Part of a small language model's weights.
Size: 12 layers, width 256, 4 heads of 64, MLP 320 SwiGLU, vocabulary 6659, 9.57M parameters.
Each number is 128 + 24 x the weight over its row's rms, rounded and kept within 0 to 255. Layers, rows and columns count from 0. The size above them is the row's rms in percent of the matrix's.

# layer 7 attention output (transposed), 256x256, rms 0.0959, rows 221-234, columns 0-255
size [ 86  91  81  93  92  89  99  87  92 102  91  95  86  90]
[[139 134 133 148  63 163 146 119 157 144 140 164 121 142 118 148 157 134 191 140 137 131 186  80 114 128  92 149 131 101  64 101 133 126 108 125 131 105 124 137 115 140 118 121 164  94 161 168 150 155 123  84 136 162 146 137 111 122 117 152 124 129 125  91  80 130 170 125 120 168 151 138 161 107 104 147 126 115 158 152 152 110 134 158 120 107 116 139 120 104 125 134 154 114 147  80 106 129 116 107 159 134 116 138 124  90  88 162 124 121 118 114 117 133 136 157 142 134  76 143 175  93  96 193 148 152 108 127 162 115 129 100 149 114 150 107 133 120 123  73 139 110 170  74 107 128 156 157 132 119 134 133 113 128  79 111  99 140 149 148 121 149 122 127 139 150 139 138 152 145 110 140 111 116 138 130 164 130 175 112 138 182 122  99 127 120 112 119 120 158 123 106  94 105 126 121 128 122 118 137 172 129 118  87 127 117 189 123 133 108  67 154 147 106 157 153 164 165 139 147 128 112 112 106 115 167 138 133 124 126 104 141 157 103 145 126 107 129 149 116 120 124 114 137 116 132 185 141 114  99 148 155 111 172 153 135]
 [100  68  84  74 104 111 131 118 163 137 165 121 108 125 134 160 146 160 160 106 121  82  94 124 138 135 123 117 149  75 133  79 103  97 137 122 132 149 139  89 146 135 123 110 122 100 160 113 149 120 134 209 140  99 125 110 142 103 171 178 148 128 148 164 124  83  80 111 116 137 122 138 119 100 104 123 141 185 139 120 190 123 126 134 114 112 152  88 128 148 139  72 153 126 140 162 142 113 113 180 139 144  85  95 152  68 130  91 108 104 139  95 142 153 139 106 150 114 122 166 151 166 113 131 127 142 105 141 129 128 111 179 137 128 147 132 153 145 123 166 119 125 168 139  92 168 182 129 141 154 133 124 143 143 142 150 140 135 132 129 134  90 100 142 131 122 180 173 143  89 130 101 113 126 138 141 105 141 138 154 115 145 110 128 138 139 143 129 111 140 125 125 158 133  92 118 127  84 161 110 159 164 108 117 114 111 151 131  89 136 123 120 133 106 114 124  99 158 120 136 128 154 127 127 107 136  95 107 137 110 117 136 160 121 159 116 145 124 127 172 140 117  89  94 119 129 123 144 135 100 113 118 130 111 112 135]
 [ 81 107 145 136 149 144 151 128 142 121 132 144 177 172 140 143 128 127 130 126 137 122 128 136 118 126 117 128 103 100 153  91 148 108  98 103 118 132 156 118 123 122 132 124 119 137 160 137 146 156 120 124 141  70 138 140 168  98 171 198 111 140 135 105 138 153 109 125 173 113 146 116 134 114 165 128 145 115 127 143 141 174 126 106 123 105 143 137 127 126 138 184 125  63 139 149 128 131 140  98  95 117 104 116  64 133 135 144 183 133 154 147 131 137 105 148 150 127 119 137 132 126 155 137 154  98 154 125  96 150  86 130 143 122 114 150 127 119 143 193 112 123 128 133 123  69  87 129  95 139 132 175 128 123 137 103 144 135 113 142  74 149 103 134 153 105  98 138 191 136 130 142 124 125 125 126 147 186 121 107 121 131  94 120  92 129 136 140  85 136 106 128  96 109  86  87 125  90 154  92 117 124 149 130 142 109 179 124 130 130 180  87 116 118  86 135 135 112 132  74 118 131 173 162 131 120  97 107 155  96 165 107 139 114 142 149 121  80 110 136 155 129  97 133 103 143 129 136 118 162 174 121 131 137 163 148]
 [121 140 109 179 148  82 125 122 108 112 125 126 134 132 162  87 101  98  87 153 120 149 126 135 123 169 128 126 140 144 150 132 112 119 152 144 133 154 140 140 157 101 126 142 129 135 114 168 113  92 153  92 144 122 188 149  98 127 107 154  72 124 120  84 140 124 106 144  81 146 144 157 107 101 107 124 117 158 141 107 156 150 137 117 170 126 108 132 115 173 104 145 138 108 116 123  94  81 107 118 129 129 131 158 153 124 120 138 126 148 126 133 147  77 123 116 120 171 138 123 128 143 106 115 140 124 162  75  78 130 143 105 139 151 139 124 139  87 143  46  86 110 114 174 142 166 149 147  86 121 107 120 132 151 144 138 124 120 109 163  99 107 131 129 145 115 170 105 111 135 156 110 137 114 123  81 125 115 124 148 129 144 138 131 144 104 135  99 130 138 188  90 154 113 147 142 114 163 144 160 133 108 125 195 121 155 150 100 118 119 136 113 120 117 122  95  83 134 136 113 114 141 140 161 136  68 162 125 160 124 160 102  94 160 136  64 119 114 150 105 138 108 117 152 159 143 118 134 115 111  88  94 129 131 138 104]
 [135 119 159 104 126 139  95 118 159 186 127 144 165 162 131 141 110 131  65 151 118 123 132 110 124  99 121 175 116 128 107 170 180 163 127 127 126 200 148  87 127 109 117 132 152 138 139 127 147 147 112 123  93 160 136 103 131 151 132 143 133 182 132 111 132 142 139 150 174 159 150 101 161 121 116 108 105 103 142 137 100 133 117 119 112 129 112 120 141 155 122 167 145 126 131 138  99 124 127 130 115 120 148 127 151 137 134  97 163 137 143 138 149 162 110 106 164 149 104 131 133 116 113 174 169 128 165 151 143 156  85 139 124 117  92 164 106 158 127 164 118 141  84 126 102 106 107 119 136 159 160 135 112  98  97 133 124 119  99  93 147 163 129 128 116  96 108 122 135 117 122 102 149 144 126 114 160 117 160 109 139 157  84  70 131 143 146 154  84 115 103 156 121 111 128 118 115 155 113 107  97 160 109  96 141 151 168 130 152 146  73 131  94  94  82 137 105 155 117 125 159 162 142 119 158 185 141  93 116 117 146 137 122 159  97 124 108 135 154 176 116 146 137 149 143 157  99 108 114 101 141 117 107 118 186 148]
 [126  19 109 121 132 159 105 117 144  92 113  79  93 121 112 119 121 155 169 120 180 138 107 144 117 149 139 117  75 115 143 139 149 155 118 153  65 160 127 168 157 121 142 120 106 140 156 149 154 148 108 125 129 153 111 127 133 105 111 131 118 171 164 130 145 126 119 130 111 154 136 135 143 114 145 124 106 129 133 167 112 110 123 121 161 120 129  74  90 132 126 146 109 134 180 133 143 141 111 143 133  76 121 100 107 132  77 152 110 151 116 132 150 174 128 104 135 135  87 159 140 132 111 153 115 151 125 148 132 137 138 111 143 110 118 113 121 114 133 126 115 158 129 146 129 115  82 120 116 183 119 116  93 103 123 121 110 137 152 114 118 131 143 114 161 122 135 133 159 117 181 129 151 144 134 128 136 108 156 136 183 139 158 129  83 132 153 120 122 103 138 121 157 130 137 102 144 171 163 127 138  91 120  90 106 158 167 112 147 135 153 100 130 181 191 138 109 112 149  90 162 127  94  83 112 132 114 138 128 113 113 128 158 144 142 114  99  84 150 109 108 132 148 123 133 109 135 104 149  96  86 147 110 168 140 162]
 [117 133 145  87 140 127 159 128 111 153 123 119 178 114 113 160 143 101 113  82 143 119  99 171 116  83  86 103 136 130 127 146 104 134 166 116 143 186 126 128  83  69 163 169 137 184 135 122 105 155 150 124  99 121  98 143 144 128 152 110 129 157 111  91 128 140 159 116 162 175 138 113 128 133 143 125 174 152 129 124 134 121 136 162 121 169 134 126 111 101 117  60 134 153 149 118 162 107 134 120 101 114 137 133 105 143 129 156 159 157 135 149 144  76 138 156 136 127 138 124 129 120 139 115 162 109 146 173 164 130  95 121 124 109 102 134 156 142 137 111 165 159 117 134 102 145 107 144 151  67 129  94 100  98 110 177 101 123 166 132 162 136 145  86 120 116 114 135 136 118 161 150 116 125 177 122 120 159 150 136 124  91 138 105 144 154 113 148 108 135  61 117 145 124 123 117 135 142 164 153 127 122 154 119 104 116 146  93 125 122 181 139 135 172 121 156 124 110 119 120 149 135 165 118 116 160 134 112 159 126 175 139 118 102 110 167 132  94 108 134 139 197 142 119 111 129 145 121 157 107 133 101 123 132 136 132]
 [102 133 113 120 150  87 131 131 117 151 137 125 113  77 163  93 165 144 119 110 120  72  86 103 133 132 140  93 106 119 141 100 157 162 133 147 153 124 145  76 127 160 126 153 116 112 132 181 107 109 134 165  79 135 149  98  84 117 136  94 110 159 106 115 105 127 158 151 150 123 118 135 144 132 156 116 147 117 129 178  96 123 155 104 135 115 123  82 152 118 171 171 127 156 186 135 133 164 154 138  99 118  72 121 164 150 155 136 102 162 150 100 113 121 156  96 133 106 179 103 170 129 119 159 129 110 148 103 158 137 145 144 150 116 152 116 154 133 135  90 111 107 153  96 155 158 147 157 136 122 129 120 144 165 145 149 107 164 126 127 133 104 117 168 114 113 143 101 112 155 172 143 146 139 106 139 119 123 114 174 158 135 164 162 125  67 128 124 151 114 144 145 113 163 107 110 124 127 145 123 115 172 184 139 144 132 137 169 116 162 120 104 110 149 108 123 142 106 148 157 114  96 181 114 153 122 118 167 106 131 151 122 120 122  95 155 122 108 147 126 132 105 124 137 124  85 119 137 145  95 135 116 155 114 130 126]
 [128  92 123 133 129 106 143 177 131 154  98  85 141 113 106 128 145 137 130 135 193 149 103 134 133  93 145 148 143  91 162 121 113 117 155 107 112 119 136  88 128 142 114 124 133 127 123 113 148 143 132 134 165 120 137 127 145 138 107 161  77 134 124 111 111 134 137 161 132 134  71 135 142 126 186 122  94  98 127  96 125  98 118 184 119 111 138 108 108 121 119 173 147 173  96 140 105 111 144 141 113 140 124 109 171 156 158 137 121 149 120 116 124 148 140 141 123 131 129 144 138 142  85  99 124 140 168 149 117 113 140 165 136 112 132 167  73 120 111  36 151 157 130 109 121  96 152 143  80 142 100 128 122 116 142  70 149  93 196 157 148 157 148 125 116 112 111  88  80 121 140 131 116 107 140 130 131  94 151 133 192 127 131 166 105 141 142 114 111 103 101 118 124 132 127 123 136 122 171 122 144 109  94 121 135 132 144 167 144 141 164 139 117 193 164 140 111 138 113 150 118 142 118 122 120 139 152 101  87 121 111  85 158 109  94 142 130 119 114  97 126 140 125 113  95 155 138 140 163 140 118 123  91 126 154  98]
 [163 103 152  90 132 139 134 125 118 136 122 130 145 134 114 119 137 126 101 139 153 136 154 144 119 109 112 116 129  91 153 107  97 135 143 135  47 124 104 121 102 131 119 115 158 126  68 143 169  92 107 151 142 146 132 128 155 133 155 156 121 103 144 113 103 151 134 134 155 137 113 183  86  96 131 140  72 120 111  96 124 158  94  97 100 125 134  99 134 129 114  76 105 115 142 154 140 145 135 139  97 132 126 124 128 132 147 145 127 113  84 144 135 141 113 138 129 150 113 101  94 115 113 177 140 146  85 177 169 106 108 118 172 156 163 120 135 169 158  83 116 137 141 126  75 125 138 163 101 132  94 116 156 139 122 118 123 124 121 110  99 125 100 165 165 119 127 140 137 166 134 154 154 136 112 118 140 188 131 159 139 113 168 107  89 126 111 111 122 148 173 149 123 153 130 170 112 111 134  84  98 145 131 104 114 131 151  99  96 159 140 129  99  81 137 135 136 116 147 113  83 142 137 128 157 124 111 163  71 116 122 163 146 112 135 156 175 123 140 144 146 122 145 116  95 106  80 167  93 106 135 140 159 160 133 119]
 [175 104 123 125 130 139  72 119 189 128  87 169 113 144  67  99 170 129 161 134 113 106 117 119 126 132 119 100 137 159  97 153 182 170 140 133 113  88 163 123 104 140  96 126 130 154 112 134 166 114 123 120  84 135 152 114 143 124 154 147 140 112 145 129 147 131 147  64 121 122 131 154  85  91 138 147 135 140  99 128 153 123 115 113 127 125 138 134 154 136 119 179  72 112 113 117 126 168 161 143 105 133 123 139 130 148 147 131 131 133  85 144 105 102 134 108 134 171 121 154 146 126 115 114 114 124  95 163 108 132 126 161 161 133  87 120 170 137 141 174 115 145 111  95 127 134 185 124 129 152 160  97 136 131 145 137 108 126  97 145 147 107 108 162 149 110 111 141 131 124 151 130 144 149  95 101 120  81 122 159 128 110 130 158 100 146 126 154 167 135 140 102 136 159 105 138  90 158  99 124 107 112 119  89 143 131 112 114 107 128 133 139  85 133 131 167 157 161 186 141 172 164 160 119 148  93 144  79 102 108 103 105 104 152 148 113 117  85 130 101 140 115 110 125 120  93 106 131 144 172 137 122 122 142 109 101]
 [132 149 131 107 102 147 132 115 123 140 118 119 142 110 127 146 180 128 158 154 129 162 104 137 129 132 152 121 110 104 143 139 121 122 102 153 123 119 165  97 109 115 151 106 132 110  66 140 112 167 108 115 136 118 108  99 141 162 167 148  88 129 151 114 126 113  86  84 100 137 119 143 152 122 104 109 133 123 105 137 179 161 114 133 161 136 106 137 129 122 152 182 132 170 117 137  99 130 148 105 109 120 208  92 157 144 123 158 139 129 126  99 115  93 127 129  96 117 147  99 136 153 142 158 145 185  95 154 137 121 137 112 117  94 130 144 123  99 152 122 171 114 132 126 110 134 110 111  98 107 119 103 148 160 169 106 143 122 142 129 116  98 116 122 160  83 114  97 120 169 121 157 117  84  85 137 115 191 146  70 146 133 142 121 137 138 156 102 122 127  86 135 162  86 134 169 139 118 117 159 151 166  79  77 156 140 144 127 100 130  90 131 147 103  87 108  90 134 112  99 130 106 118 151 160 133  96 108  98 153 156 126 110 156 100 162 163 150 134 133 160 163 138 134 104 131  96 129 121 144 161 140 134 122 138 132]
 [ 90  51 129 155  80 166 137 180 124 119 127 109 125 152 142 149 115 102 102 135 148  99 129 106  71 115 158 132 115 124 126 111 131 169 137 105 111 127 101 180 122 142 134 111  97 156 107 152 136 129  78 144 168 143 137 171  96 121 109 166 147 150 151 136 152 150 177 110 135 120 118 145 195 106 133 135 130 115 106 147 128  85 130 102  99 115 137  98 137 116 134  95 153 135 113 104 123 116 100  85 151 110 159 101 155  87 143 142 169 120 141 161 179 174 136 185 130 154 121 111 133 109  91 122 108 156 126 106 144 114 139 145 110 148 159 147 134 143 166  95 130 127 164 110 129 100 136 115 132 141 115  84 129 185 134 142 150 107 156 105 120 117 119 122 165 128  97  97 124 137 101 144 104 167 141 123 166 121 128 162 128 137 106 141 168 133 112 140  97 118 149 119 126 108 150 124 110 135 140 120  99 113 113 117 144 134 126 139 108 120  92  77  89 109 133 131 122 115 170 136 137 154 100 138 159 128 118  76  92 107 101 108 138 148 146 115 107 132 133 173 117 123 110  92 135 134  89  98 121 117 128  96 157 119 162 106]
 [117 144 128 123 121 151 179 125 131 145 129 110 115 147 126 137 147 145 109  97 117  57 127 145 124 133 125 104 139 177 125 162 123  94 150 149 148 138 150 144 128 146 152 142 130 124 155 110 146 129 138  74 132 130 124 138  97 124 122 161 123 133 141 128 102 115 163 146 112 116 159 131 135 129 114 108 124 122 173 114 138 170 152 120  90 142 131 129 131 119 126  82 160 148 119 142 151 148 149 146  99  89 138 143 162  89 162 132 121 119 147  92 170 180 123 127  95 130 118 107 151 107  65 147 144 127 134 194  87 103 117 127 124 166 102  99 128 145 134 181 145  68 134 115 147 169 155 112 150 137 147 122 117 165  93 149 121  95 154 146 136 137  83 133 118 152 123 165 100 163  82 141 162 121 115  92 114  83 162 118 148  87 130 169  82 115 156 124  98  91 129 146 164  87 103 142 138 106 110 136 135 140 104 132  85 130 166 111 119 153 123 132 128 116 147 130  78 107 138 131 150 158 125 102 140 156 133 142 104 124  97 124 151 158 145 119 133 126 139 124 115 166  98 110 116 122 121 135  67 133  81 112 142  93 162 106]]
# layer 7 attention value, 256x256, rms 0.107, rows 222-234, columns 0-255
size [ 87  79  92  89  85  94  79  85  97  84  87  85  85]
[[122 136 141  92 107 100  95 130 125 132  95 117 122 129 156 145 160 136 151 123 132 111 110 118 143 162 123 124 136 119 139 113 153 123 102 140 160 138  88 115 146 114 118 119 149  78 171 115  95 115 150 124  75 126 114  93 136 153 135 102 117  76 108 154 115 171  81  88 124 133 103 142 122 159  68 142  82 133 158 131 166 144 175 128  91 147 166 128 108 107 165 139 109 142 108  97 103 145 144 133  80 149 127 111 135 158 108  69 125 119 161  89 112 112 140 122 136 101  96 104 126 144 153 157 141 190 152 125 115 144 159 201 178 134 124 144 133  78 129 106  98 130 155 150 101 130  90 123 115 146  92 136 133 117 137 127 135 151 155 104 112  84  95 134 176  97  86 100 115 121 116 147 153 130 136 155  93  91 128  84 138 109 111  76 129 134 141 107 144 119 137 151 114 122 149 127  88  84 143 152  93 127 123 131 137 117 100 107 124 129  90  91 138 154 128 109 112 125 100 115 130  96  95 183  97 127 131 145 144 135 134 114 129 137 114 122 144 126 129 113 159 107 145  98 130 107  94 152 120 162 137 128 128 131 139 146]
 [122 132 130 137 117 164 144 124 180 157 116 140 118 148 131 142 178 134 162 122 175 179 119 116 122 117 153 130 144  93 155  95 121  75 114 133 181  96 124 120 133 150 130 134 132  97 178 101 139 130 107 117 128 121 151 143 151 103 119 141 105 140 176 118 147 113 103 113 123 108 155 175 100 127 128 166 131 118 143 119 164 107 135 137 116 118 109 143 110 133 147 141 141  80 120 151  84 133  77 135 138 100 136 148  96 129 133 136 137 105 133 153 143 148 138 131 116 125  95  81 132 127 163 161  91 119  97 135 131 131 155  69 149 110 114 138 169  90 116 196 119 132 131  73  94  89  68 116 108 135 129 141 185 169 146 124 154 122 156 107 104 145 103 113  84 104 178  95 127 135 109 143  83 146 125 177 128 115 115 133 148 141 140 153 119 114 157 158 110 169 141 129 120 159 121 120 120 185 117 109 167 137 138 119 132 173 142 154  99 102 129 138 146 145 119 123 122 188 103 104 113 136 128 146 124  86 134 139 140 139 108 144 128  90 148 128 131 112 141 121 125 155 151 148 151 116  95 104 102 123 154 147 130 149 110 136]
 [134 136 132 161 135 124 137 122 140 173 112  99 128 129 177 148 104  40 115 127 142 150 160 145  74 162 146 162 148 113 130 130 110 123 135 131 145 152 142 139 152 118 127 152 131 139 116 128 162 115 118  80 154 131 155 125 147 151 149 124 107 130  77 117 130 142 103 146 132 115 135 131 118 144 124 147 107 137 160 124 166 126  85 105 155 127  94 146 117 119  93 139 154 121 128 111 119 122 192 117 112 122 120 128 115 172 154 180 173 150 186 146 129 109 125 139 147 153 174 125 126 164 107  95  97 145 129 148 129  91 115 108 137 100 112 115 158 141 107 110 120  62  91 163 150 152 147 145 124 162 110 153 127 106 146 173 129 113 133 179 138 111 117 118 169 114 116 127 133 120 155 116 121 120 163 106 170 124 158 109 102 189 118 138 109 113 142 107 155 107  96 109 171 123 169 137 146 145 145 127 139 122  85 131 101 149 109 136 119 138 154  77 146 113 121 134 128 112 164 142 167 155 175  98 141  93 145 122 133 114 160 150 124 148 135 108 128  69 134 129 135 148 150 101 130 141 141 116 116 145  99  68 101 151 145 115]
 [127 162 163 132 140 128 108 103 150 120 106 139 164 161 105 105 105 146  94 117 113 156 107 116 111 114 132 102 145 148 132 125 133 151  86 117 141 129 151 118 141 140 112 176 149 121 116 135 151 113  83 108 170 112 149 144 155 120  89 124 148 176 132 131 160 121 138  69 115 119 132 119 122 165 110 161 178 173 142 142  98 103 159 138 123 132  63 139 121 129 143  77 144 119 121 144 113 155  78 129 164 136 130 132 116 123 128  70 106 118 117 133 123 147 123 104 175 136 108 106 147 153 114 123 146 114 162 155 136  91 110 141 113 166 122 150 151 138 149 183 127 125 126 130 131  85 138  74 120 140 142 124 157 106 148  91 160 116 109 108 101 135 120 100 106 197 153 125 130  81 162 131 147 130 101 134 159 109 149 129 118  83 125 105 165 142 112 107  94 128 100 166 118 117 119 110 126 189 113 115 118 157 102 139 136 153 139 147 114 106  96 176 193 139 142 110 139 153 111 125 153 162 116 131 146 158 128 130 102 129  97 138 128 119 146 157 105 166 149 113 134 143 137 147 169 112 117 108 125  93  86 125 112 163  96 140]
 [118 152 152 119 100 144 122 145 139  96 122 102 162  92  99 125 152 125 139 132 129  97 100  92 121 130 126 121 145 154 143 182 130 128 114  87 108 139 113 127 138  66 152 130 146  83 146 166 105 141 108 102 103 125 136 138 163 111  98 184 134 128 177 159 134 145 132 107 108 109 102 130 138 113 105 142  74 125 153 177 100 115 158 133 146 106 109 124  54 129 128 131 113 106 159  99 163 138 108 141 117 114 131 177 152 110 141 113 118 152 104 136 163 174 131  99 138 141 140 127 153 183 114 144 173 132 101 130 130 140 113  90 148 163 136 135 118 107 135 147  68 155 133 114 131 109 103 107 115 150 152 131 111 108 155 157 129 114 149 135 115 105 143  83 158  87 147 166 153 134 194 113 112 123 140 112 100 116 112 142 149 148 165 188 134  92 116 114 173  89 175  99 165 106 112  84 159 154 138 136 137 115 119 129 109  91 135 147 116 128 150  90 119 150 101 144 108 150 153 100 116 128 108 111 117 153 133 166 113 112 129 122 135 126 120 104 115 111 118 117 106 123 155 124 178 140 147 135 160 161 119 139 115 127 155 135]
 [133 159 164 162 109 113 131 119 114 141 115 148 130 133  72 116 141 131 124 115 154 104 146 144  83  64 105 133 145 128  69 140 144 127 123 167 152 124 174 113  81 129 150 164 182 149 134 136 112 136 127 152 142 115 117 126 158 155 143 106 114 154 159 135 137 190 123 166 129 166 135 152 125  87 121 180 123 131 174 121 131  95 102 162 136 136 160 120 146 117 115  87 138 136 143 108 141 147 120 120 125 135 114 124 134 164 125 127 154 133  76 149 108 113 142 117 124 132 103  77 133 114 149 147 149 138  96 133 123 161 169 147 125 116 109 130 131 130 124 174 129 120 184  98 135 120 139 131  87 111 152  96 116 132 127 120 116 106 151 114 118 164 144 155 124 109 161 122 150 108 122 147 150 151 118 148 109 126 108 159 132 148 111 183 130 129  83 162 139 127 145 126 102 127 148 149 148 127 107 198 112 148 143  86 115 161 160 193 132 115 126 147 120 154 140  75 125 146  68 103 105 151 139 118 133 143 103 193 103 136 130 153 149 117 147 130 102 127 138 129 118 129 108 107 102 132 132 123 133  90  67 104 137 102 139 127]
 [119 121  90 139 174 132 116 100  84 107 129 104 121 121 118 133 134 110 139 146 124 118  66 128 171 104 131 133 131  98 113 125  91 127 117 110 113 113 121 138 130 138  93 167 154 110 125 141 137 120 133  82  47 126  99 173 123 105 108  92 120 146 149  97 128 133 144 151 180 116 132  72 144 150 119 126 119 122  82 142 113 158 141 148 106 123 118  65 153  88 131 123  81 138 178 128 153 124 135 148 119 158 116 145 166 181 124 176 107 158 123 161 127 109 152 151 133 156 187 103 123 105 149 114 142 107 101  96 105 125 131 144 134 145 169 128 118 119 107 122 159 135 164 142 115 167 102 131 145 110 150 155 161 168 144 145 140 149 133 145 136 155 121 137 124  94  68  57 102 112 118 103 115 104 151 101 109 112 124 157 130 119 104 136  90  98 109 154 175 123 108 126 149 148 105 105  87 131  93 100 145 146  85 135 141 137 112 139 136 130 166 117 153 146 134 126 110 122 139 134 141 131 157 126 146 142 141 147 140 107 133 143 110 130 123 119 128  98 107 133  77 121  82 118 106 120 117 161 132  90  96 140 152 143 136 149]
 [132 139 101 116 116 155 119 109 145 143 118  94 123 137 144 134 184 123 126 105 120 107 135 103 132 115 119 110 186 125 135 115 129 162 135 116 110 135 106 143 114 116 184 103 148 106 133 132 149 140 142 106 157 118  99 122 165 116 144 165  89  83 136 103 119 129 116 155 116 119 107 161 139 119 129 208  99 141 124  94  82 150 144 151 125 122 124 121 135 128 113 110 141 108 110  89 136 158 156 117 115 127  93 117 129 129 160 124 106 115  87  88 124 111 173 152 118 105 127 176 141 126 141 136 120 151 136 114 160 109 173 143  85 134  81  98  95 135 104 108 145 130 182 108 124 116 161 118 123 100 138 139 110 114 126 124 128 159 176  99 137 129 171 146 132 129 134 145 106 108 132 129  78 150 127  83 113  71 155 101 189 123 131 168 108 129 141 149 125 105 148 136 179 178 111  94 103 196 144 127  99  91  61 122 131 130 155 154 119 100 139 156 113 116 167 149 123 108 155 103 136 129 101  94 144 144 120  97 134 134 142 113 168 111 127 134 121 155 112 145  95 125 127 118 135 155 122 128 140 163 114  97 100 126 101  93]
 [132 111 126 125 142 137 118 129 125 119 104  87 144  72 155 143 127  98  89  96 147 187 132 164 139  98 133 135 107 129 139  85 134  95  97 125 106 104 151 138  84 127 129 148 117  95 147 102 120 138  83 177 125 101 112 129 111 148 161 127 139 109 167 173 138 137  88 121 146 156 135 164 101 131 148 126 118 101 147  95 122 139 147 163 107  85 164 155 128 100 128  98 124 128 137 102 138 100 147 120 133 139 152 132 112 137 191 109 109 129  91 153 134 117  84  83 120 132 144 171  65 135 138 139 101 130 101 133 134  97 161 159 174 118 137 109 129 119 127  94 144 117 126 131 147 123 115 131 141 144 140 158 146 137 141 113 152 148  97 144 157 112 111 164 142 139 139 107 127 163 144 129 155 139 103 136 100 162 144  99 126  87 177 119 126  85 127  88 110 133 130 135  97 145 144 132 147 130 126  89  68 133 158 108 129 157  87 116  64  91 161  98 124  87 125  95 149  99 137 145 123 136 105 100 131 154 125 131 121 141 173 120 162  89 156 113 170 132 134 116 128 136 170 148 139 139 132 136 134 113 132 175 121 141 121 179]
 [139 182 116 133 141 118 116 118 149 109  79 134 149 138  81 139 175 114 105 164  72 108 139 114 113 200 107 105  90 135 103 171 138 118 159 115 140 110 136 111  72 123 115 124 117 163 109 103 134 104 108 183 119 143 119 126 110  96 124 163 152 120 145 136 152  71 125  91 112 107 113 138 101 110 110 152 138 148 123  73 148 156 126  99 131 134 124 126 155 134 143 144  83 155 134 126 113 129 132 118 129 151 132 118 133 144 165 164 138 136 127 109 135 102 114  80 136 140 101 131 150 112 129  92  94  86 170 171 156 105 163 139 119 140 132 117 196 112 115 170 111 157 119 135 144 106 139 152 106 152 128 118 126 149 119 172 119 155 136 127 126 142 155 104 137 115 133 120 140 129 131 137 172 110 138 100 131 168 100 139 111 160 153 117 137 145 154  92 152  86 115 132 158 129 119 167 147 161 137 104 160 150 120 124 105 144  88  94 134 167 152 133 148 124 111 157 142 111 161 110 188 147 130 124 136  87 106 124 120 103 143 105 111 186 145 123 140 110 118 128 135 160 120 117 118 137  86 178 135 152 134 172 138 102 129 123]
 [111 124 129 134  59 141 123  77 126 137 154 108 103 151 105 155 118 142 110 133 130 139 134  86 110 129 138 121 110 123 124 138 137 196 138 102 105  92 184 117 130 137 125 139 119 118 155 114 167  99 157 112 125  79 149 149 106 145 184 187 156 137 134 197 146 102 134  94 145 106 142 151 113 125 118 110 105 116 107  92 102 136  96 130 141 146 163 168 147 110 110  90 154 139 130 133 119 128 121 106 134 161 132 110  94 100 136 106 132 130 119 120 118 134 139 136 133 140  97 115  98 102  94 100 125 138 120 125 140 140 152 125 133 140 112 122 145  89 152 118 144 155 163 125 134 140 116 154 148  87 100 112 127 117 108 107  98 138 111 171 121 158 108 173 149 143 151  95 166 136 117 160 100 124 126 131 130 108 146 107 163 118 136 147 151 151 101 179 158 143 148  87  96  92 143 137 105 136 128 158 115 139 112 157 115 160 136 120 120 103 130 126 122  72 136  90 113 154 132 138 145  83  81  89 117 159 130  65 163 132 159 148 143 134 188 145 173 130 146  91 149 123 111 112 110 109 102 145 129 102 162 128 110 161  98 142]
 [ 93 150 134  98 116 149 179 137 151 132 113  94 132 119 159 152  98  83  92 128 134 143 148  79 116 128 162 117 107 133 133 154 127 133 106  80 144 144 152 144 129  73 147 134 152 103 129 167 159 140  85 151 114 130 130 133 136 159 100 163 108 149 155 135 177 120 130 169 137 123  90 116 118 152 103 166 178 116 110 168  88 137 160 148 138 104 101 103 144  85 141 163 117 129  87 117 127 146 118 116 139 185 138 106 135 137 108 115 118 148 157 136 136  92 109 126  87  89 156 124 105 111 109 157 119 132 182 121 137 122 141 118  84 146 123 125 106 142 106 122 132 111 110 109 139 110 131 113 140 147 166 142 129 119 153 137 153 124 181  95 176 115 104  85 147 110 116  96 141 121 128 126 158 136 130 139 119  99 124 117 107 139 147 168 132 136 136 102  84 152 111 130 124 111  97 162 138 137 129  84 101  78 120  94 167 146 111 128 102 111  80  98 117 128 120 104 131 139 130  90 131 142  87 152 120 124 130  61 157 162 125 100 169 134 135 112 112 184 166 115 149 141 131 138 158 169 124 123 131 130 114 145 123 102 104 147]
 [117 147 152 146 114 128 104 103  73 154 138 120 132 151  84  88 115 148  98 136 144 129 130  95 144 113 134 128 159 141 132 150 112 100 136 133 135 149 126 109  85 135 110 142 141 116 126 116 109 116  98 196 118  91 106 105 149 112 103 105 130 128 110 149 141 153 128  82 146 128 108 159 153 181 107  98 141 172 143 141 163 135 140 133 169 126 129  99 126 118 140 131 136 103 120 112 135 136 138 133 127  62 123 156 141 112 104 141 154 138 140  76 136 161 151 125  89  77 141 166 112 126 114 136 153 149 161 133 140 130  81 154 150 148 151 144 112 139 139 126 169  87 137 146 143 133 131 107  93 116 153 153  97 124 146 127  89 159 139 141 115 174  88 158 151 165 119 181 115 151 131 117 206 141 144 143  68 100 158 148 114  87  95 144 125 130 185 106  93 136 122 149 117 123  87 189 133 122 136  99 122 102 135 109 107 109 119 174 120 134 116 165 149 152 129 145 124 143 136 136 135 147 115 113 156 121 171  79 137 112 126 126 171 155 127 141 147 128 149 129 149 125 156 131 128 157 126 137 133 145 127 144 108 167 172 142]]